Weights of a small GPT-style language model, trained from scratch on English Wikipedia: tied embeddings.
Each number is 50 + 15 x the weight over its row's rms, rounded and kept within 0 to 99. Layers, rows and columns count from 0. The size before them is the row's rms in percent of the matrix's.

# layer 7 MLP up, 768x192, rms 0.3, rows 165-198, columns 144-191
087:50 57 44 42 52 58 54 48 36 47 36 29 58 61 32 41 45 38 65 34 63 61 53 62 42 37 45 32 28 48 32 57 85 42 47 55 45 09 73 74 40 63 35 43 57 26 26 41
105:40 34 53 50 28 79 61 65 31 47 99 59 41 49 30 67 23 38 42 56 58 48 73 74 45 54 52 68 35 53 58 57 49 54 43 37 43 47 59 36 36 28 39 47 55 48 15 30
104:67 46 63 53 36 42 50 82 66 50 66 54 39 46 50 29 54 45 54 39 16 48 63 46 24 46 59 48 26 63 38 45 40 46 58 22 41 54 33 35 51 37 63 43 44 55 56 45
097:57 50 64 70 54 58 70 43 41 36 31 56 35 46 43 55 71 28 45 47 42 36 62 44 69 48 42 23 47 46 59 44 55 14 15 69 54 36 52 43 58 71 62 46 74 61 38 60
107:79 52 52 66 78 41 56 59 55 62 78 58 36 33 41 74 28 79 44 51 58 61 42 28 54 49 28 41 17 37 51 68 40 51 50 44 41 41 48 60 51 61 61 56 40 45 79 86
097:51 65 51 25 33 46 36 46 47 48 31 26 29 56 53 80 45 36 73 68 67 60 46 71 47 80 50 80 31 62 37 33 55 44 52 62 46 41 45 78 37 34 29 43 51 42 75 60
097:56 24 48 45 49 60 70 51 49 34 76 22 53 62 70 53 59 39 74 57 44 59 69 45 90 62 32 48 51 23 53 32 60 77 49 31 79 33 54 60 31 39 77 35 77 50 59 51
099:41 40 57 45 83 40 39 52 54 38 38 49 59 72 57 56 16 51 44 62 68 40 46 30 34 88 50 56 58 81 52 59 48 62 73 44 63 42 33 68 41 27 62 49 38 41 61 36
107:50 43 58 52 54 83 42 52 47 23 61 57 51 71 49 65 30 26 28 44 49 80 64 53 66 48 53 65 29 64 41 61 59 81 47 55 59 72 43 54 51 38 65 35 41 53 38 65
084:66 20 47 44 60 52 64 59 55 79 36 44 32 52 73 44 52 68 56 56 44 46 64 56 58 57 18 55 54 45 78 71 47 65 33 50 49 62 45 53 66 59 83 92 57 57 21 34
094:77 60 23 40 42 30 42 52 33 55 63 54 71 43 40 48 48 30 70 34 63 52 41 59 48 30 41 51 69 41 09 51 46 56 45 52 37 49 48 47 69 72 54 78 54 28 22 52
095:44 54 88 47 60 64 61 27 53 34 68 34 53 53 37 57 45 63 51 53 59 30 62 24 57 54 40 52 29 59 65 24 18 40 22 47 53 65 61 66 20 49 39 55 21 36 40 83
101:68 48 58 64 41 48 42 29 43 55 52 43 36 40 75 42 40 64 47 51 33 46 64 57 35 60 82 36 51 31 57 33 72 69 34 70 37 56 58 41 48 27 33 60 45 54 72 04
115:75 27 56 44 61 45 65 19 55 68 26 16 25 59 64 58 21 39 53 60 46 38 45 56 46 38 65 42 57 48 36 25 61 43 39 63 60 51 33 49 42 34 49 54 24 89 48 64
099:46 30 31 64 42 62 43 81 42 50 33 56 36 69 86 59 43 24 38 33 57 32 47 24 41 57 87 53 18 61 31 37 29 63 35 68 48 59 65 49 66 49 64 50 54 60 20 38
106:43 39 46 67 42 78 35 71 56 58 35 47 94 41 68 63 59 66 63 31 50 67 52 43 72 56 53 52 69 48 63 50 46 75 37 32 24 63 62 59 21 33 54 41 38 60 53 53
100:68 54 35 61 24 63 45 50 55 77 56 54 45 72 70 48 61 48 38 49 58 53 43 51 49 69 36 74 67 61 35 43 66 52 62 43 54 56 15 60 63 33 53 40 58 57 49 55
099:71 61 72 35 51 43 53 65 42 53 90 45 71 56 58 43 42 22 75 43 33 77 35 59 30 49 42 48 57 73 50 75 60 51 34 64 46 65 64 30 43 49 60 34 50 51 56 24
101:70 52 39 48 52 68 50 64 44 67 26 49 51 29 52 21 56 51 47 69 61 46 27 48 56 66 36 47 67 44 30 65 65 65 32 51 40 31 43 74 55 60 79 41 45 61 49 68
104:26 41 46 46 58 45 51 49 38 55 70 42 62 61 44 58 41 26 10 55 73 32 43 63 37 56 45 52 38 52 61 34 38 47 45 63 47 44 46 67 53 69 35 42 58 52 23 24
097:49 73 42 57 48 64 74 77 41 70 51 41 19 48 54 65 47 57 24 44 64 62 52 61 34 51 41 39 53 66 62 60 47 47 62 61 39 71 33 66 29 49 53 72 44 49 46 69
090:71 42 49 51 68 57 54 71 97 53 81 28 46 58 48 66 71 40 68 56 51 36 53 39 69 53 31 23 36 56 50 69 47 53 55 52 42 41 45 54 27 34 65 37 59 38 73 45
100:32 15 22 47 55 66 81 43 56 66 51 47 40 62 57 67 65 32 19 75 38 64 49 49 47 39 54 39 62 20 35 48 52 37 18 42 65 65 52 58 61 59 15 23 70 54 31 53
101:56 39 60 73 76 39 57 53 46 52 62 00 36 40 48 37 62 68 53 72 44 45 49 44 51 36 43 64 51 54 46 40 56 53 66 42 52 31 84 23 42 39 38 55 67 25 55 37
105:46 60 66 39 43 53 23 27 69 39 67 26 21 59 63 65 56 26 48 46 48 46 51 38 55 06 32 44 43 65 47 65 57 39 61 44 40 37 65 72 42 01 45 46 70 47 50 52
111:62 47 51 39 69 34 13 46 46 30 69 45 29 46 17 39 47 51 39 55 65 46 42 32 38 33 55 61 47 54 41 33 82 45 63 69 55 49 42 66 64 38 69 60 62 52 51 19
110:41 64 42 52 40 60 34 48 58 68 39 53 27 54 50 60 72 35 85 40 31 40 67 51 51 44 44 35 46 79 26 69 49 54 36 56 75 23 49 54 25 38 22 63 30 48 54 62
098:55 57 47 39 60 33 32 30 30 25 37 46 47 31 41 47 36 35 46 72 76 42 57 40 41 61 70 53 45 27 42 57 50 72 19 53 27 45 59 59 53 24 08 52 52 53 54 53
094:27 54 55 47 60 58 60 68 40 40 42 74 46 44 52 58 46 12 55 39 62 61 63 53 45 52 40 43 38 44 50 56 57 30 55 44 13 00 50 24 44 77 58 61 34 45 55 39
101:43 65 38 35 55 28 47 17 38 11 65 62 45 57 57 48 38 22 53 55 61 28 28 57 29 54 58 44 79 28 65 36 68 68 48 55 81 51 43 53 34 60 45 53 51 77 38 42
102:39 78 50 39 66 51 55 38 65 56 36 60 42 90 61 54 55 30 33 52 59 31 35 50 46 50 40 57 30 71 56 53 50 66 62 62 41 45 48 50 85 40 23 66 50 56 50 48
091:66 43 43 22 32 42 46 45 59 73 85 37 41 72 51 18 73 57 69 47 35 76 29 45 61 41 54 38 57 43 48 58 41 65 82 41 42 32 60 40 35 48 62 38 52 24 51 49
103:66 39 58 52 67 69 14 47 39 44 47 58 42 54 75 62 28 53 50 58 51 73 24 66 50 71 38 31 81 60 86 44 40 30 54 37 33 68 48 62 52 38 65 82 52 40 53 61
098:55 47 47 11 42 50 54 71 49 42 45 61 46 50 27 62 47 28 45 39 80 79 25 23 37 73 63 34 64 24 51 27 61 55 60 48 72 42 34 61 45 56 76 50 59 50 38 57
# layer 7 MLP down (transposed), 768x192, rms 0.297, rows 165-198, columns 144-191
091:47 40 30 46 30 46 42 24 76 54 58 48 72 45 53 12 50 75 61 65 70 41 44 45 63 44 83 49 55 46 48 36 76 65 60 54 74 56 31 65 83 44 50 54 76 30 58 39
103:31 36 60 52 49 53 64 62 74 80 50 50 44 68 58 19 60 42 46 47 64 42 40 22 46 44 57 70 68 32 72 42 19 58 87 61 36 51 57 79 55 52 60 26 54 02 58 46
095:35 55 36 60 47 47 46 54 65 70 46 50 36 32 38 75 52 51 60 47 68 49 39 35 84 52 59 43 45 52 56 65 66 52 49 57 25 42 56 52 42 53 48 43 22 44 41 66
100:31 65 45 57 47 18 42 71 25 62 52 49 54 32 60 51 51 44 40 54 48 49 59 54 63 52 35 54 46 62 50 53 56 57 69 55 61 22 43 44 49 77 09 42 55 73 59 59
103:62 39 68 55 41 73 39 83 50 40 52 69 50 42 39 39 55 60 75 36 62 63 66 52 49 82 53 53 71 86 44 36 63 49 53 72 59 44 54 51 65 51 63 22 66 58 47 39
093:57 46 81 28 52 37 27 79 52 42 52 52 37 64 45 27 51 56 38 60 69 60 66 60 60 33 67 56 36 45 29 45 33 35 75 06 55 28 57 24 49 43 62 45 61 53 47 47
092:57 58 57 68 38 51 29 34 51 55 37 70 58 53 41 49 23 38 35 51 39 29 61 49 18 48 51 28 56 48 69 56 62 44 71 45 55 44 47 84 63 50 59 41 46 36 27 42
102:79 35 46 36 63 39 48 59 73 53 49 62 62 20 49 32 57 28 74 33 36 73 59 48 61 44 55 52 60 48 62 31 30 58 43 53 80 64 50 25 40 79 46 70 71 45 44 56
104:49 20 21 66 50 63 67 56 72 85 29 37 32 48 49 73 64 47 52 42 71 26 36 68 39 19 61 31 38 49 53 50 40 53 31 65 56 54 35 35 54 20 44 32 49 37 41 61
084:21 56 57 38 48 62 22 39 36 51 28 69 43 54 47 35 46 25 52 48 57 60 33 93 34 28 55 39 43 55 36 31 71 29 42 60 33 54 47 42 30 58 60 47 17 59 65 28
101:63 43 47 64 46 49 43 66 27 28 47 49 24 67 52 31 58 49 56 57 35 42 42 57 44 33 35 28 34 73 90 43 47 49 47 69 60 43 14 38 63 70 30 26 43 19 49 55
103:63 49 78 47 46 32 62 59 40 46 60 35 73 34 34 66 68 38 41 56 30 44 79 53 90 67 40 77 30 54 41 55 47 44 54 41 52 70 55 43 51 18 68 40 43 28 48 38
103:84 62 57 32 64 58 54 60 59 34 36 64 54 54 54 35 58 43 49 23 50 63 45 37 61 64 13 43 54 46 53 73 30 68 51 71 47 58 27 50 50 72 41 58 47 10 36 61
086:50 66 35 45 73 45 48 87 30 36 44 69 61 37 41 43 57 59 44 46 60 53 33 29 59 52 39 30 60 20 46 50 41 50 81 49 48 53 42 60 60 64 49 40 83 61 33 51
091:69 27 56 58 79 58 47 34 17 63 43 65 27 69 41 37 48 23 58 34 66 41 56 48 65 66 46 43 75 55 59 32 57 30 40 45 68 58 51 62 23 40 46 62 60 47 59 62
102:59 70 64 69 55 36 68 35 49 65 41 65 59 44 57 45 35 44 38 48 56 58 26 14 58 63 04 22 62 68 42 42 46 58 44 67 43 56 65 36 63 48 45 65 51 53 25 66
108:69 40 51 41 47 43 47 55 19 67 42 35 40 36 39 63 42 42 43 48 51 75 45 50 40 42 93 58 41 88 61 23 50 75 61 35 45 34 75 49 49 53 17 21 41 60 63 05
096:38 32 51 69 44 81 21 41 46 50 57 56 40 45 23 69 41 53 70 40 49 53 27 72 50 58 57 73 52 36 31 68 47 28 47 40 25 33 51 68 57 52 60 45 59 56 57 49
099:59 24 62 69 73 46 42 60 40 46 75 59 47 43 37 46 64 54 58 33 54 44 57 30 64 50 49 47 64 54 93 37 44 66 63 51 36 37 45 41 33 49 28 38 50 52 59 41
098:48 70 52 59 39 32 69 51 59 51 42 45 40 44 26 59 64 49 46 32 48 53 67 29 41 50 38 36 64 59 71 53 52 67 60 36 48 59 66 50 21 76 57 68 55 79 53 83
094:58 41 42 33 47 48 52 46 58 37 41 55 56 54 52 42 76 70 52 57 54 44 64 45 61 56 59 80 28 45 58 72 48 74 60 41 59 30 73 55 43 46 64 42 41 84 56 20
098:69 51 25 56 46 50 55 19 40 40 43 94 62 62 39 32 23 79 46 77 43 46 42 40 56 29 30 51 58 48 60 45 58 18 61 67 61 62 31 76 62 72 44 70 60 59 51 41
107:76 66 58 27 21 61 61 55 57 50 39 63 40 54 40 45 71 58 61 63 54 22 40 42 48 61 24 59 57 38 49 57 32 85 70 29 41 37 56 33 55 34 46 23 16 44 28 84
098:65 46 38 55 53 20 63 67 41 48 74 72 47 75 50 42 46 61 50 76 51 67 56 64 47 29 51 65 67 37 28 74 68 60 26 32 55 74 53 50 42 62 72 42 32 62 49 59
109:51 52 58 58 31 67 52 46 64 65 71 63 57 80 52 34 45 73 55 57 50 52 52 57 50 40 78 60 46 58 56 28 83 70 58 42 45 05 43 71 39 16 53 76 52 58 65 53
107:41 41 48 57 35 54 59 58 73 43 39 57 51 61 67 41 45 68 45 65 60 47 42 15 49 68 39 51 12 40 47 52 58 49 46 56 06 51 61 28 73 20 81 44 57 36 57 56
097:31 21 58 32 50 58 51 55 62 55 58 43 08 56 50 75 58 46 57 72 07 26 46 46 22 47 46 58 20 57 59 29 49 79 75 61 49 66 10 49 60 68 50 40 49 64 45 34
102:38 42 46 64 22 52 62 53 64 46 21 32 55 57 23 55 69 68 58 51 47 75 63 51 54 36 73 52 53 63 63 60 70 38 56 55 43 22 62 41 44 61 50 61 34 61 60 61
103:40 42 66 64 39 52 38 74 49 48 47 42 42 41 45 35 47 55 51 22 61 43 54 35 44 25 72 41 42 81 53 46 52 53 36 60 87 47 51 56 41 52 25 67 42 62 52 55
099:29 52 34 50 64 33 50 72 39 58 62 37 40 32 82 66 35 37 47 55 48 42 51 52 59 39 39 55 50 55 28 70 49 48 68 59 51 42 63 70 47 38 69 48 32 41 51 59
098:48 58 41 53 38 17 50 80 46 43 46 44 54 30 58 42 36 45 45 56 66 46 43 51 52 30 58 72 66 51 36 84 56 52 47 61 57 60 56 35 30 55 61 14 41 35 65 52
109:51 21 57 42 44 41 51 36 47 48 67 44 76 22 73 59 32 49 32 43 49 32 41 22 84 24 62 62 48 27 66 16 74 38 56 65 56 54 65 63 50 57 79 54 73 65 42 56
075:46 83 48 39 43 25 77 52 27 62 56 41 47 41 47 57 39 49 57 39 46 38 39 72 63 46 58 47 59 67 41 47 64 56 75 84 71 37 39 47 31 49 43 63 49 47 34 46
098:53 51 89 57 42 64 39 89 56 53 45 39 51 32 65 22 45 69 27 52 21 73 55 59 36 40 70 39 42 33 64 40 58 48 37 44 74 50 18 31 37 70 62 41 57 65 44 53